config.toml
head_dim = 32
norm_eps = 1e-05
rope_theta = 73800.0
bias = "none"
parallel_block = false
warmup_steps = 220
schedule = "wsd"
decay_fraction = 1.0
dataset = "wikipedia_en"
Each number is 500 + 50 x the weight over its row's rms, rounded and kept within 0 to 999. Layers, rows and columns count from 0. Numbers have three digits each. The size before them is the row's rms in percent of the matrix's.

# q: layer 3 attention query, 64x64, rms 0.172, rows 14-31,45-63, columns 0-63
# k: layer 3 attention key, 32x64, rms 0.17, rows 13-31, columns 0-63
# v: layer 3 attention value, 32x64, rms 0.136, rows 0-31, columns 0-63
# o: layer 3 attention output (transposed), 64x64, rms 0.142, rows 0-63, columns 0-63
# up: layer 3 MLP up, 256x64, rms 0.183, rows 0-23, columns 0-63
# down: layer 3 MLP down (transposed), 256x64, rms 0.167, rows 0-23, columns 0-63
q45 097:610498487528493404443461437540596561479475564433503468472478481459470551498424518437411498580481494524491463477534586536604498421510532474516546450450503479464471566478466569513452578494532395
k13 095:644497472451482540400506530608580496533490503507448547529521560513520537505507468472519478440465461447512501549423483477588399515531561439615445461430468430489552509478518495503562552449473547
q14 093:505516555502634500543473524583509401418514418489444385552567503533526536461453505462614552482549528552543516476516548520456468460519516453536455454499439543474531532472460395504447489456528425
q46 098:413468522506533463457409482575450481520548573436553526477463483500549529509456549534637586493557519507520432603511458417470569523515475455527426479535510545445565482533535392504488489433538461
k14 092:614486543510468435464546517515418546438527533528462427477566515536449499465550470534480448529539530459478437547501485488399564628545495546523502511632410528513472437478511502591470550552478537
q15 088:544593425521557428563539384473527521512422474520458471569475551466528429555601489449520459487588503555572593498474499588519481457424495568449428476433465484458523512498518516543492556481456516
q47 092:514562434483514476431550478545513464495439495489490555430462556491510480583522546345465499501401494480549578497525486435499530582475515587485435462475454541543481533449459458525509555549473355
k15 093:494418512460478564510593387538566525563505493531583495557541490538503477519559493524429513489470452425527519367555501411485559573412483467550502529550415501492488562461557489507572509531451448
q16 098:543528571504508470561541509528412535497469481459527422525416462537488534427388472455464507422469480540586476444494504492546474546492493596419498597555537576485519497432618499510549573495435520
q48 098:528492528488517482505484661504485538520480485471532514509470375539515493551373480450450516517498565543449487358520521536495470502537509523481350466516520500476482567434536540560511454423513500
k16 097:507452426509492548390517428618538531469515515470441468449583509509581498512450475549535515492567456494558521439541465581510507459552420487554552437422454598471540504510478418486476544567537572
q17 082:573479466508514515473521499518503470402467514503460483534451374495513510448519528492422561485560616546456561550457483523423447516533524442437446516489520563421604410446560505463565514471563579
q49 100:475526543469489513506523511555336549526519577539419510494574505462450579479470433457466497575523587504479485510497452526555576539542457436466521512478460509503435441433529509480575486588534376
k17 090:487417523501506536471470568572533535523500568525499515535449602439442514468493549518511434546498423510490511532410498480532580487452367433439447543511582501536480488462434475537379602525510470
q18 098:563542538457487555435483488533527430498493464410556520514499452506541547461501485577524372464589515454430370559491506393501380512492426522510496508508515555481486497530575463483431518465531561
q50 106:498462586386420568571499519548520546466506538509460515440439499543467497557423535487494448551482538457505474479463509553502561447402380459541507541491480524508479503581437532502564384472506600
k18 103:471463472505512477502486547477491481577472451493547519502607491498491582456502462511545571481481505533583445461479478495434558491448569455435476373574539546432495482489495509552386462443603621
q19 100:538545565472514557470553456526486559535480409476549509427455570500444501549457526412504464562549371499589477574436451542443542464555515409459421529544465527561466543498496482457454517480559429
q51 095:407484550491430555492446538492390519533517493503483522490464472417492606488501523441506571636502467525463443562505460562488420548478507493617428600513494508497455556485544472462457445502565509
k19 093:488439481580420412527519493511487441561513601446432468511486536472491570578499499497476452400502615567489506437555518491430556547561492474563497510481585527473565443439459486513559544503598498
q20 098:548498452451585487418489440431595491563470524506500530426559480431469497537480490460520576568497590517420520516535471448434470549536416549479479473492517545503475405484536541490501388561494616
q52 104:536499514459486589432566565481497500458486495450516472421499484464501510587538481442444515656544434535502513492522459465464487440487453620539520444539431491560444466519482556437526362515494532
k20 097:429477490494479490571546473441537567467499534493495537602501483508511531478481442411483512555500402526514582575546487486458487434446520498478461522538658480444636494475506442480410582514507483
q21 090:543470491523499491560478451489450510508530363502566480519563606534550507460566540527371491508486514498550463534561456510531410494497489472464407508552487385467499522465457592523597431500541540
q53 103:491412431437522427478437436452509521578433471507592452481579586452518482532528521499463487502479518564521612569500509551584388426512520508512489512484392429485521477535515463579493548481455509
k21 092:491516465502511414507467514500478448481420561479458494545521486489549448540552582543485559464548531435438548510501586470507546443510594441536420410530359507498566599466500407526512514524435461
q22 093:523453512660610552512402468436461560439486530456487528479525479511499382518485423537507417561538489503451526483527500435480525546587474446541430537477520560511518447495546474572533551529518456
q54 104:454547517457483483559512474507508503442531371593555582486468393525457436545467509477509451494431429499523527442526472420532599490558492598573583537548490515508468586462498516492491555481507414
k22 096:454467532460562519471525525506514448545525469584485476507482510451556524543573460458471568478534561523557455441502479542469461632337421537422542555529451490536563528547479493461392475535462473
q23 100:644481529460549512532582430511526437521464426514449417523507601459476488397563498515538547470566464490549449529546462533524571498398437487432434586482462496554562518524489525491543485465524519
q55 100:520483573464493489532586459488555504566544424525385535550443562525454574397587514490475531464501404509553519488494418461516508484512485474409565585478398468458530547502507541532507596536494486
k23 098:588497517537546545460419346479563496559467485473529529458581580490486517590478553511556478448485454494448513463457411483539558577405555553482517539547524466441514460526428519553494534482480430
q24 102:447466496515574492577486462511545502539505486599421536484514405529549486428432528480496424447497479500466551416568519539452502549565551563477528544434418560569461518476485543366444470567456499
q56 109:535476417514485582502483608570431474475556482476534533536517363474522440482516564359459481525531532494478423472525495532439488493522532573524499621405517476532514497513465475448467568510511564
k24 105:480475589463464467481479452488481543567535546685517476457484480502489440504377432498518613540495507578501489489546508540504527451539475472500555485499490516416500434518463376534561509494440462
q25 099:525533515553350492551528478536498487612480532444437505532490471592537493477583470517489407424511412424539534509499447533464542583530465495443540461520497491607444524556534428534456506547520536
q57 098:527527485584431614472503448538526555511541558443498479426496524452498578526621458525548462481514426472509469497524363558477470522490427504431521497611554459556607474515470494519468511513457494
k25 096:432467521455550544513540444498597452581504446457435471426509524531563507439467519473604536544481506574366453473469505443430450491582527486488528532640536480475496526500472550467523509470583495
q26 083:503511553562410568544408406472496423412540458601520504524456532458518489603453483469528489491512485464555476458496489530485568587521549457520407482511538465481538584488586458441511420437509555
q58 101:448524506466450526445544422509499488539512561524530426454549460442494582545462464639556560523552486552474508518390504489447532524550450562451433625497548445499534494523476492504537572426454432
k26 089:441533568550469476421503516560540426368512480449493544577544569509497462467578538433571479456486482630474506484528541473516467484547483559520498506615468527480462417434443509515478441547533442
q27 103:517587482459492519506510552490568506446555465463472555437575422462432535499592537487508509431535497507496594582517344440469505562540430506526453504455466511578462460498492512504409483427562454
q59 095:594490575501559522509501531516411433422463520360440526519534516449549482460474506554582487474511506521449511498515484457503422597493531452582451522356492487543568492558457493463510561513514561
k27 094:504518548549540426517570516422494437527540546570510491453483417544477526575434519402424520473407521438483522525400511491594553437560477552522495439516544508424503488483484561512531598567543450
q28 109:504494644515472513467544481591433515368514485497500508618421468508460484494417530519529547433476538469534512632451521539453457417463488570535494419513500480475475494526432553474523489521528465
q60 096:418560443502476583518491458556468545485525557435508424524402507496451516490445502549527593513526541504443445503512587607448442465601422497496523524622473475483428428463471498525541470490527447
k28 097:545431476610524452547534500646474518533485511462437517520531566412388480433593525440473491501515435572429482474471457514523503505562604530483490483457491583531470467533504478449497519498500592
q29 094:511577488604472478498539502543513566600438529524445477548482496505467430440496473497427582517531531577421595459478512451506363443461545445477482504537519439508555518411473556557453447543480465
q61 106:440599487477449511507502566543519528505400498599489398567521488510523437509605490521459489453433509473421632501470466487556440525518485456462549498542510485471487422555582414561457506511544538
k29 099:492475439470443501542519506428497451493426583389491451444444512502480455554544507517446508631520415539526512516445522550492553486470468511405602488482434506540524634514516503510565439534473563
q30 087:507549464533545510478500489563441527488470355460521484513471505550520533510482473433497524486397592470550549432436377568511402569560516445504381493506475490570513491558527448482453507451543511
q62 095:484514627534559524438564530505459471529512444516443502510575540418511523464456487558482546449510598464493616507527515481473429498493453365468449419567466491574548496453503585514476509524552444
k30 086:490524420569493543543490426496578445516562502542382508430498511518491478485536536527453489444525406506499545609470527413553563488475395521481542480514480540519462502458533540491556636457583456
q31 095:455449523538425535514524620474566550470513371506525479488372550485552476569538522530418502478458444558473512445446468487471569471524545487563515500449483474553470550491391521580547487531522424
q63 102:502460488521495556538534518394570513475506482515514561570441514532565479509549498510512503473484438594418484503555516546447434417547441412454472536525407493518551502505389572527596385514543482
k31 097:379541474524615455501440423603473404582452433475497529486475503574450467484473490523369541510451508501523489564498596531440451530493566519547490505482572521587521439535500500490505511517506526
v0 104:547523476452548487491535436412563505416491559547534453540484462395487488490556508549482522604470411470490456438472481542526502536539497439497567530415521461641482569507537458578489423567483461
o0 098:455487478592448518433607492486501518522505455464508437549485491503497524521491623388558452544523574539520459585488556435499457513544476432522475509557565378441542435507492440548476587518489463
o32 109:416523528555517486473494524539472413520382443381553588529510459516582493417554488479588463575372466486478498553513567558520453501505495530546504530470497425551502482577480498518520548441462525
v1 098:503442451461529506587516572472499460482455481564531603462518475544518509502609528440520519556464537506491458467497456394475484624497492531423553565559472544498495457394561499529579557484424566
o1 099:552445462448517545524456413431517465487444475530558445425525478440542624437522444565527456505379541494548493535452488474525465469488567526469475527484555544550422472529547511599571592548491464
o33 106:548482526506476585539382443502439558446504528484475495485543561547474520501521498495442544483352502526546475490474421580513512494400537475421520591502532499606433519621538501464494503517485457
v2 104:490557502410481592524529538532551562494504524502561457390425473536459494522459532409608573580440465481537545576555459548450513479532523520503487574429426548564533470441497555558485455470461534
o2 106:467472437527519531500581475553511515538515443419502505518506425544467430540500620565483506436400509569522536431471485445450550568500482426523541560433469523536469435517512432503564646503497546
o34 107:549464446541492480477591492524472562472544489435521511531445511576481432591511574487495533442402515572544501464544458509499520445439510531505605591443437503561468466517498391425468607494506448
v3 109:572480469406482495476446450517435504563501561466497483549504556577445487406574494561466459509535529469593552488500580554411633563464510556470530524561479522483470429523457482466470484572421462
o3 114:582456440549490548529531489439572551573489525514478511533529432542539488513371484488447513503532491441423461410478550499537419491528548514445542421476549550514554461518506509552474378616520433
o35 100:525461401516524459471450469572483544557559590519472544485424420466409483493453577448406533521500517428462505460559473501529475506526565501459555530490516545444535528594491528498484462651430537
v4 096:533496459591516652455487510480547496518535433482528499474473517515484467569520502416511543518511628441526475459542485479425498572499584375543613498460500471421571444502508501491539493510480556
o4 080:445528520543505456548491360505514482630486526535542520502503455543497509456535477522488503385530498489534549535471430522463399482465494563558507458510493608462458422496591589480571497530423449
o36 103:436495485524488528545593413459515494514577487452520480430488535573473510558428460404502544429505519545495475503497482544531458473395577504556556512589560491451534449503563512489593535465489357
v5 098:514467523508453611480472372465578510498521558522459513477487445493527450440546505543441547556525502462412419583491482517541611511545586515471553430551544528460408551533581532524439489497504539
o5 099:476508543482499403496491518387506469567566502573502496450494415548440592538481595509473447556502484478477442536514599448537496470505516542416504543623491561486497501504456515555385508544421508
o37 102:390463560490626375489536460421428472538547491476542492409624487508511511496498562494482461572438501479459524515576522530459486518509482503429504550452499526473448478513624524559496540488459471
v6 095:488532392423362428584501513418470542499564472511513560539481536589527479485569518460547492470508484503489419445458516640550469516435531490502547469552508525554513465522451480578461518513486421
o6 094:545451497455518603519503478548455488544499462486521446513565418478513535632490472512473517491500541480491535485579504385572373501546566446398474470464516437537524549396500535489512589542494519
o38 100:561492527529493529520410564536545570546443445446485494439627468468462577505495583498466502519546542500427496449562493436580374494496567491522427505458495437499428579452449477502541494524554556
v7 099:587395397471448451435491472519501609486465457465556536614528503426505493539501501540469424523502414441421495509459481440526509440548523408489474513572502452571502501565545515560483554442505510
o7 094:463566516543432517512546549469525501441570530542512419480486481499519555568460443523452382567597450533520461514441527516575530379469487483442499465475498446433470632580538567504516513487461475
o39 116:374497557513487499464527532572485447414433455480501485439523434477548550556395487525524444582526437502497478522514535533590535504454450451491433517472479439484531491593609532580579492455540544
v8 094:462411432520589482474483453460414527581551580469464512456527470546546533528471491556489470482439389514609527400443477523481532468507444526473491545499505577468410498582534527497490514401571484
o8 089:515563525422514500450462550549527463565483492475536520478543462429531526460464547518513497484457493558502480505533454512545656503520554396520477416465504492577463519530470452563446373360525529
o40 103:464505536538453420449456429596505536528516547533457504516496429477573506539397523565396550509523571462445579547451497431472584429560594500464523450423486540597525526472489484503438488473492499
v9 093:499564549454600556528478557582520553507464409505458518490556491476519497531522498542430541418443458596424505583506463484493556493529516456521507421499527533427569540478547437507481627484409433
o9 087:407462519477464485483554458443506479498485452511562505435495540433465488630490408523556472526538526457462538500482531532458610514440524505472622603546477522435490492527473561479408420551526568
o41 096:481491538466495479576502485458500411520446411479573470479550545400537387643548386534552559485469479536523478478478526573448477543521494552392510529459473587518498515473506531490492498427526520
v10 101:478504372481654475495544521565490480509484532544489378550500473474557522513493529488418457443520408458442440550522474543508419577483530505513588595512506493504443509547528470478510525484592527
o10 099:483464485558423520497558497518514473401503578509509544557538531463527625501432403539503464543506543539453433578511477514421501571482469443545386462522601468397461522489494523545513534441551500
o42 096:484489547543392488523583495507498427455400501446519567539576495536517580458498393588491511583538522503455503483514502476381560561542556488578432430516559497468460483455539472492456496420531491
v11 106:491503512370578530458480565535499524457455424523532516514555569425603527465417494504468512456511474481545534537366481535448462509558476523502433538563560501458586543490507415440552483507512585
o11 117:542535477487500483452463577483515549484494519581568543477479484470521512478481297455519590519606493486554484442503456502501549495427574507486450483575491538424535508566447445414487550474525450
o43 101:464495554557411457519534568558457495418449562534529428520484504446561453523479305523549535514525494583569482466523466463504452533520465592428472460484502550487568528562499484467490490453558468
v12 095:554570490404565417530464470418457547488402474495524452501540479533455549542477481420493519519508485549449514410587425441526397485536512536475422485454480527436488510550604572549522556446472512
o12 093:431467621502562533472541461548465495413500475451573579537554439469562430615510511512446395501500438547501507564473458448472574479461583454408469560473509466487512538446561500508459505495512539
o44 101:531548557499469503534469476500465422428440494541523505577466477540635447522518504529412487441488485560516489520312439538459488511516508521501502533427464506595524561511502473423492483526487604
v13 098:577530587498551591479494455416430551447530452397526524555417461403537511524505533582497491558531548519467484456515485609488522505466514362508459559512489476491537475565449571527522513483461546
o13 092:418517493493580550458472434473514593567538446576496572536539526495463445534448463497536512439573448553538463476440509432556532432486524506497537420543440413449539522517630424438486519518444464
o45 089:372505499537620489466500452550486423567473458470462540476511431557522489470453442501503496463526516531528530436449522441514465552473525553485499433480458480474493470599568507531690468458469528
v14 104:473538450466536497496494507528544530499522544480530521506497504509413500425445478508622424519542499483382550451609573561445522490495372563543461393547405497527475444535535537518507476546529553
o14 105:508531483610469545500497507572548482457477518440465501535560532611466373560449585518457463651495495417441470478479565495489480494521550532450469475467425477474520496413456493448554550475535515
o46 098:600575407492449499463466517493541558502566603473495515530466491581403454524411599525521419541533422499498501455493522513452552550556561577506453478562390483513461516443510463464501524517479445
v15 100:494609488581487450517456510468522506553434557562503476499502414519508516462530466580548603500455612528518512421573533481550501521481508465550495449437599492574550431560452393523460534494447481
o15 105:514421539527439526556484428501470475635505460446455563542380533542488495619468557445493489454484521425552596546516508488497511554513508522421560516464462439503530535434482519457409479559550484
o47 094:506521554493484544584501493482499390619485470423523539550381556462577559460541557475505442487526485445495545494414569522491487467441541543555423448498527448508538493498377497460441562537466518
v16 101:525501405472509631472479578493501456571528600475565522491479529484538467476427459459437521507468555545460557478547463471538507522549530461463507509478494540531650473434562515376470526416485529
o16 105:538450484508426440421482418441556530524526492528456573484476519549507545502554565503568573492516464474580501545402398526477469495530520548426538540354515584474436574481564528524454477472521495
o48 108:482429489580426472508538370573456492482583535478564445507502557559527543545543467542617606551555450504517446470458518491503478425473532515449477501405532480460540517491567485507440556453494425
v17 090:555459531468541544458468474491482449543536511433566543433478530524506477507447517446449427526449532454424547485383486468582578503534562470473537562456502570579389417457496478604444439467502505
o17 088:468429445417528481478548533447547462580625480490464515432511437547460521496497478492534429514418431515540534481469499467530522496478486452522529465482540488587475688528538490584467567516538451
o49 100:507424511487563444386575435469453575514508529528499484443515446494546460522428455517508591521401449553478534502498523479503469448536517419453458530501506479570426587574528463614530598534495468
v18 090:526464479521518532457568546438525494475448534447528449552617417466505492511463543569526502477500470501600355478503496498499545389556503529497436542388514460468451469510495581456502458420512576
o18 092:550531514587505475502511495527472526505604521564524541485425518479551469454528510463547459518478497480546497506506460427530611579484380390526458511580377530440469488545510502471479521360489501
o50 088:453463476606481590447538477495526407463470507515514546493461453488610501469498465500448440509505521483438577560470526505497514459517512537490581524392490511492536415588603578492549499443381536
v19 111:537575436363529528527515620509469459508542570504494485496566523507451465449580475471460417535556445466554500465525475574523535540503458434541571542439570473476595527432526544455472484549499422
o19 096:598510459591443505511617463502512541493417468486508526586567447495497559530525428411604550507553515502458467492490536472471391510564492454492481562479547531480544425429505561474418497473537442
o51 095:556501418587479526540523476579509534501482496426513535599546431482430587513550366462643526529471464463461447495497546457494441522573502511530483566444488538465552498461472581462507471473462459
v20 099:471442571587480563463509526494417497488459524422496520517542484474464501530445542373448396483478585436536511443516537451551454552477487528568545467589543531499452529564411518599504469504514582
o20 103:471453487482548495566409580533441443576533572464562559508479506531486473469463478521433522489443423485571550495497478599485559423354474520577439535547458507559529539451504463450586473485529479
o52 095:528478515459590522417528473483464485554520598525494516423514410607533487504420457462406497460512541518535500548490518495523488420456474412502397428547561544553465489451528490548610459574531497
v21 098:521453577496543462469504432503501479482584500460554490499521482449487498427554504479482468598528608536385409496432468498502475482492568498455540567447566521492548535421412595473515513579407543
o21 108:506479467459481524472477484383525527483477452604545502435526496520533624438481397441562522528530508560618436516455524486570400493512416595458527477542468506466529459513569474506515532481552458
o53 089:471442457474646531522478508400495558482567448588502532455491508547457525474470456472581464528399486514535517489494496468562424637581458497493504490482461459430458502457537572575528444531473502
v22 100:509448429500542554500494516522557482545543431520563555582515539494498509463387502447530481456463463531511512405474466539454561510500554444546579503642483443595389502463503472428519518470505589
o22 085:579483455604403481516465480544533532462519539527505438302491474503490459472483461530476445531552515426483475614474546483505482438465505569515500392490511510501542526520486581532572529460533504
o54 107:484456481538354426540531489508536604461477549478546491382512503484501450525450475530566513513502516437504534548542508389524541412461547577479440418582493490535477526528542428550581499465528469
v23 094:436441436430473437521536416566498496429551530464534567472579508395459487577507550585454542457586568471531587452489426558522467477481519486532538454485528443535449511455578498518417486496564480
o23 105:542513470507468398526503557481531390493505509454409477515525512482443510504495572515598403519567439617444523512591512445552489472555529445514552539483500481462483448495516572507494458495433636
o55 097:454509437571416445485521523432459449475474525455471561480638498503480530509404485489625448530490488609474483486562518544537467443438529441539524471549523451530543513487448525504590522524427591
v24 109:563526579498552515432508439428482450569485471455508403501436465438481516457591497470510488434505420440520441523451620518516556570449478573495507460484555526464526509514536664475496522468482481
o24 097:465491529480474504505542468524492547501528488545596539573469518480470456541550442450530454534473546488491475470398527526585551482485479466513462448636463557409510490437622390576423468447531460
o56 107:550522541463562496469484431612493446483487468534512491558488402511456430401524423448432482519507562505444486506496484499527491532656508489481523484524508581423480440473576565605427491517477539
v25 106:503538386537413554585547503525531458534552429477498503468547479465549476600515511524497544505559488553525571439584537469428454501408461582507551555546513534464410550534488530452529491515381471
o25 102:560401509477490577484375514593550506526499480474462536448554571460493482493500553548483422489501469548439440558586379495467494456467521535499584503541585441537485477442568556456549450509451511
o57 108:488458470435447537545452517507524494555545411462516584503516517490508485422476540470439538490520575552446457472605409555501525466414574576486623528557502570520528489451511505393511420450470495
v26 094:439460499393494532502484506534421489557508504469504494438537556541639496454530470424481535458474516513460468531607420553502432445520557617506596505527427491584467421515504519520537502565522472
o26 082:561447489422502490463512507535444465487455456563489486419549520518595512509446532610492467522536550521536409522549447435440483519465588460534355552385537488551483535524495446559507550544530514
o58 105:610474526543519480400552546487470530567508521555474535488547570551529488568478522561456468495521600462505460453476471494354457512467531505508436554469473473429495577393485402488507509585504451
v27 104:568489508513430474502501484463534578555522490615543518473460501466425463479553471487431509546534483474481476580512489605479502528491428570519532381503560494478379533434498514511586456378454534
o27 105:504433445504469508458477557561460451480509464507604339467572528455489594511526569527446464456464470491400515501496617501513491491509494581483500528605489495520556436486569539550455522500552459
o59 099:496480484453495430476556505511453562473558581492618451491586499544489561456506556432479440436414455542456554484527501541571554514464498564455532494571388512471421471512608468486435477555541471
v28 102:483496489596490623617488520543484497482499474520543549483590489485593500420489492430413479445492487457530551540478567495511445434475526474512492378483516550512498474443538473482535546646477459
o28 099:467506511507426507465480600471479478559482540568603541443524597492485453447479473456555468529512551428561480501542506472482442467408589516359552491432493516511508582430446561506575554489490487
o60 110:512511543462501570503581546423440557583477539483548485515544624450441440462508452460515518513534460512501446526528557474468448504540503432333503530519540610432497541428514525437497510497519433
v29 091:460470520507459450485493465383589539526491551460485445494522504487576517411430521433434583500528575532558606490542488525547446562536510492512528487519463474466552468499548526329461539434462499
o29 090:486495538503553459456382479437426569494529517483511576552525463495477473472461581523498545515519458518525567560493434503557483515458625551488440536403484601456488512507503424484444412572442581
o61 095:470460444601412414564497372453455554489540480549531423570473568493554551454526549465523487562595551474536542524524470487549508467450461460509486446494545517427582461506514430432486511551487569
v30 101:506454608458475569512542525626592476506513501439525419519603535569555512414605523499507510510512475455456534542481497477585545511518444509532491529519418523434504492519445448447519401476420506
o30 102:565452407527575461449430513429566608529536442465512532497515462481495514441526482468474478563541492412542494440505494557500532659490464511543485520484514558514427579516514439452515483553551397
o62 100:550437501481585475477501533430536562510511484492529477525456478365466490477535441483496419596512485451519502474561410562470512615460448493451506542478523554453460544504627543528558468556529406
v31 112:445593496490459452517466481482413510483443421494542519548513604458530489505447480514520530516548518527511472531539494460520502551500379379525570659454478478425421465457519561487500576521492536
o31 124:544439605563547507487491441495448527408542506539496535488531546483492520565461409509512440482574456554358533544492467532529421428529506505594497531506544435451538558488493528440503589460438434
o63 100:522480528522526591515444405533435552503472464524531570525493564468495518525463445538580508405477515509497595399416500506485567526546505477511487455511523496424529551623462413428547473537395486
up0 056:537463521455495534575586454513495418442372504460444500522511459477546621536535372518507506536526470443499455509499532513454474487528454479599528412533476561544525478513470527442424603466450478
down0 045:396504462525459541547472516639496571479474463380519449450514480463510356466463543502539532497507508497526503505554520459563500506593529540530525558465474456524492474424384495492397536497469469
up1 066:559447529430508533644549444439523443442480499477378514495524473465532577532482437520534561539489462453476516479533516559492461477471555505591568491520451590531534466481418468417458602463525491
down1 063:566458482514516610458496589524534516434433537574519493511490547514486435383493562534392480518455488458465523529544580422448508461558536420502495424494518487496427443601554560552537454504473497
up2 087:517550560488516454475544470492486498505542497432474489508461499551635420515626449527549554513539546455502466487498487521492554558647558490486473461422538589544448499531471514483440506413427578
down2 091:499641478488458509479455425484465526572533461512519483432492577490500338398538546521537528481466544527509430465485511480530506525483516429477428487478473523472519613520622493458550558527494459
up3 101:479519603552506508484523483427485503457476466544504384583488513427559500558537447437567439480538505536399544459469519446497475525504486452572600435569490515506562427513530578547400481432480464
down3 106:495567479450483498491438484521475508471565540491455552476531619481529441441527560544447452391523523456537582499483457522440496529376541596569591502511385539480463562490543482511488478432449507
up4 112:489490486481463468535566557426561393473464472566534553545478431469600519441513499506509507560533485439529499554493474547432488547522416499622464525419515580492620511508495455566425435504496554
down4 117:458529513590485563525431654533506487482586524518422514471487531570519467473580434434517497422488425495564510469494513459461529448524449508485598530482502427476503491484440497556459408600477444
up5 099:487555474503434468493489474512534473463514384564423443500424459488510470525577424414536638573497583493509494440549510542530526639550495540494505503445582486516530501446476560552495462447520502
down5 104:434548518436480587492387499401527482497539519538514447566527558501562517463450430489426506455504467570552611452489534507504551527426402415506492450511491511531514409453551525565489528590498535
up6 119:517397505534496427490545505439530583416480485405411455619513453553558536488512471466500515565582491551406520581544416475536512484499524451508522509408575576508461462518479502470480501464455556
down6 121:471495538447660519519457572472546477454489552469470493514557475505486536581503439504562589455531444526548484391547476500527517521469475491543506440521474562438574508534518461531381467407491407
up7 110:548443386522514543527514507467568508504494383506371545557516492553449474512471492421585559591612442449483473430492451591521429466527489553529498456461534573471484521479444514485513493524473481
down7 111:502474545526523541400416671539465578570488513487525530531454538446471416480483533631485461477546518536538506511507459500392487539526457500502485554472435527411441515526492429529545458505462481
up8 114:553510491456432567504593511413503458508457435418475482522476584432507545487611510442570539524484532428419506475475551486455461529494437448517525428536597583478538407505440553530458540499461539
down8 112:451464498389547534495479522559574452458520499494548522564386424468524450435478441455400516539392440478563442494569444515514485526524502557521562498504553590476506464526550466576508538512574437
up9 093:573470426458516470525507480499511478422511547538412497527538563517455518506585510440532591544524474399415498537483557436478469541512468496509478447532471465534518542473518504425354617542572569
down9 100:479499502486559496427498533498545565499503516510505560435562607535416459453428416474394529523455454501519556453477548526573475456484557473458451551531385512491449582585496602439522517531467543
up10 115:527468524376502530515491544541580543386490429517440456507595437369518531533472504483517480555499556428454540498552512567440510542501509482509479391487437511580486492465449431525434456521548528
down10 101:426463507459491430420515530477544531490497468616461447520444488603492489532502465471591559494395469586552498483491429406483582472479463493493598557483417536553510475537583483457576494488507491
up11 092:501474438542436417544572428452546509398530469508451549542541480558597510443485395500500415562548471499422517488445485501508497555526533383474480509563565533419551514519442583473498556491523500
down11 103:496595477511455431529433518600561505512494493548523432459474507478549485489470530496503511585447370534444474468537550503561464478476546494456503479460598414495489531510590447409504485646471495
up12 102:506547511518454524478508544420451516440501452490485586572461460479593534505433320502473480435612508547507521521566496494451559459451516474612601535516532506510514534487477537443503499430515502
down12 106:522566482503542557466558475552477483619461484553557524480537454504475510420432538429434598475499480595467569524566504463454441531477468439446390479515488482457511503400511599556517570522474472
up13 140:495492514465466522521489470492502483451345525485431507517503563468574511497524360541556537594481504390550410527481499566466449463534477447489478563460520549573570519499470419487473583530556502
down13 120:428552525574518499439473488488489507547426554433536553559500471528473441417550481443413496499557510471567510531490523436487474522559547389575501479490394525513411420558568489565575487424529475
up14 112:526487474476498541484520573545526475532531515513422531462449621537505497506493464480416563494643575438432508497558457510459511579463544490529495490544431547520480482398479470429383501437569449
down14 117:432531523497431455572418475499485572514572448554491490501437440482356486419490657463604515511520453485490542480539482510558543444529454556518467553520553482483533528424489506502448520556519463
up15 090:503506539547549475465589496443553478561477547380489482533579456500602559526535484494514480525555518512392500533428478486453524526497430386536494569423612456464497461514535493394500509541463536
down15 090:443478488566590470484457510519518520543561493475509548523497565524529459501520620409518423444502489501474541531461510497482437477450542470482477558511573383487422620504502535372563425560523507
up16 119:576402463577434463501464479494590469501465528538476489569449411545461531454522447568549514653493496489503488480457460453539480477477507501572505410505578630522461512555474459436469492468458504
down16 128:534489582574573475538569482507540545474507455588503503478430475458542436529379456512463433439593494469488458472586536550477461421484561443581565459516479492570505592481522444486545480494431542
up17 113:484534530467466438536497430397469434514411504494466506543458566490593649479492445573507535579535464528570409512423535469499457522492416450503461524514544535488476465560489451413527485433543505
down17 119:516447468524470487519486457485569492469537553529494460479480482517575497477460593490412522510447593509480524481490526553457542527518508532396419495542480440427426446567526430429545578674516489
up18 106:523561537490508568514510415452526482499528441479509518540420554418542553451593423467602537489498544532447510466430484585454531477476432526618572538543475492471412543513435457446463530421486540
down18 108:497545421481473419537449480467533489470492449501496476475642582495519453466608575522540517475519545535482514547530551510509565467409592517498456494492392549475479516420542514568467442526383501
up19 093:521471474515535494540556497483543490498451458443478554588534479470472601598499363486560503598610475466446430458504469573496501562579511454503462492426496587542473414442456453501492489471516483
down19 088:468497548495503581490565481476496530497448607511620477529431533538424477379519509449484426503532542422520486500558510400483542539547481523497579565470441469499556594436464453551523445449451477
up20 099:490513537486535634525474470541496464470413419535433510596530438492494524565515496410522472495497525404412527464451579526462462517479465520517571502422477465540603485423482520486459541544462605
down20 101:516578496530498444463488478464523525395501448564507502588521543474472424492422439488451557435460575531560555506600510468578562586424507557382489431495544442505511504535466499486501578503455449
up21 103:487527498483475577526514553529426417524478456521482409465559510509537601539438490484599447516483520440440529525509589489503454426558568536472564406433539487555600509450533535544475615483491484
down21 101:465616398468455573525393504536430448530484494586526524416464609514514555475533449536441427474490437520489478413483541525529494507494501476468589484433556415484534519524531528572517557548477517
up22 089:561532513421531525502559519581423513486380446427525433603509419533554543469521494532511480555578514510532473596471542490510546407541466414525499376457463462512524412515537525493526493498499526
down22 091:505525441539528508504489473473495503534524448536508476465509380611523500452512574552504501489586425550515490491475483504557571432477514483523494535477449321511488463585497482459641435524453527
up23 100:491517551473553563518498479501528441403495504540460444498485429576530510508451461580530438500539512515563477517457551570458518504560482477546399490415442651465539422405569550538471425502503498
down23 101:418624502463535497464417474459445477566548574514572494521515414572470483475568539462517443441532509473586531490540442492532410414479561568454453534445418546488512462519517509571533519417505496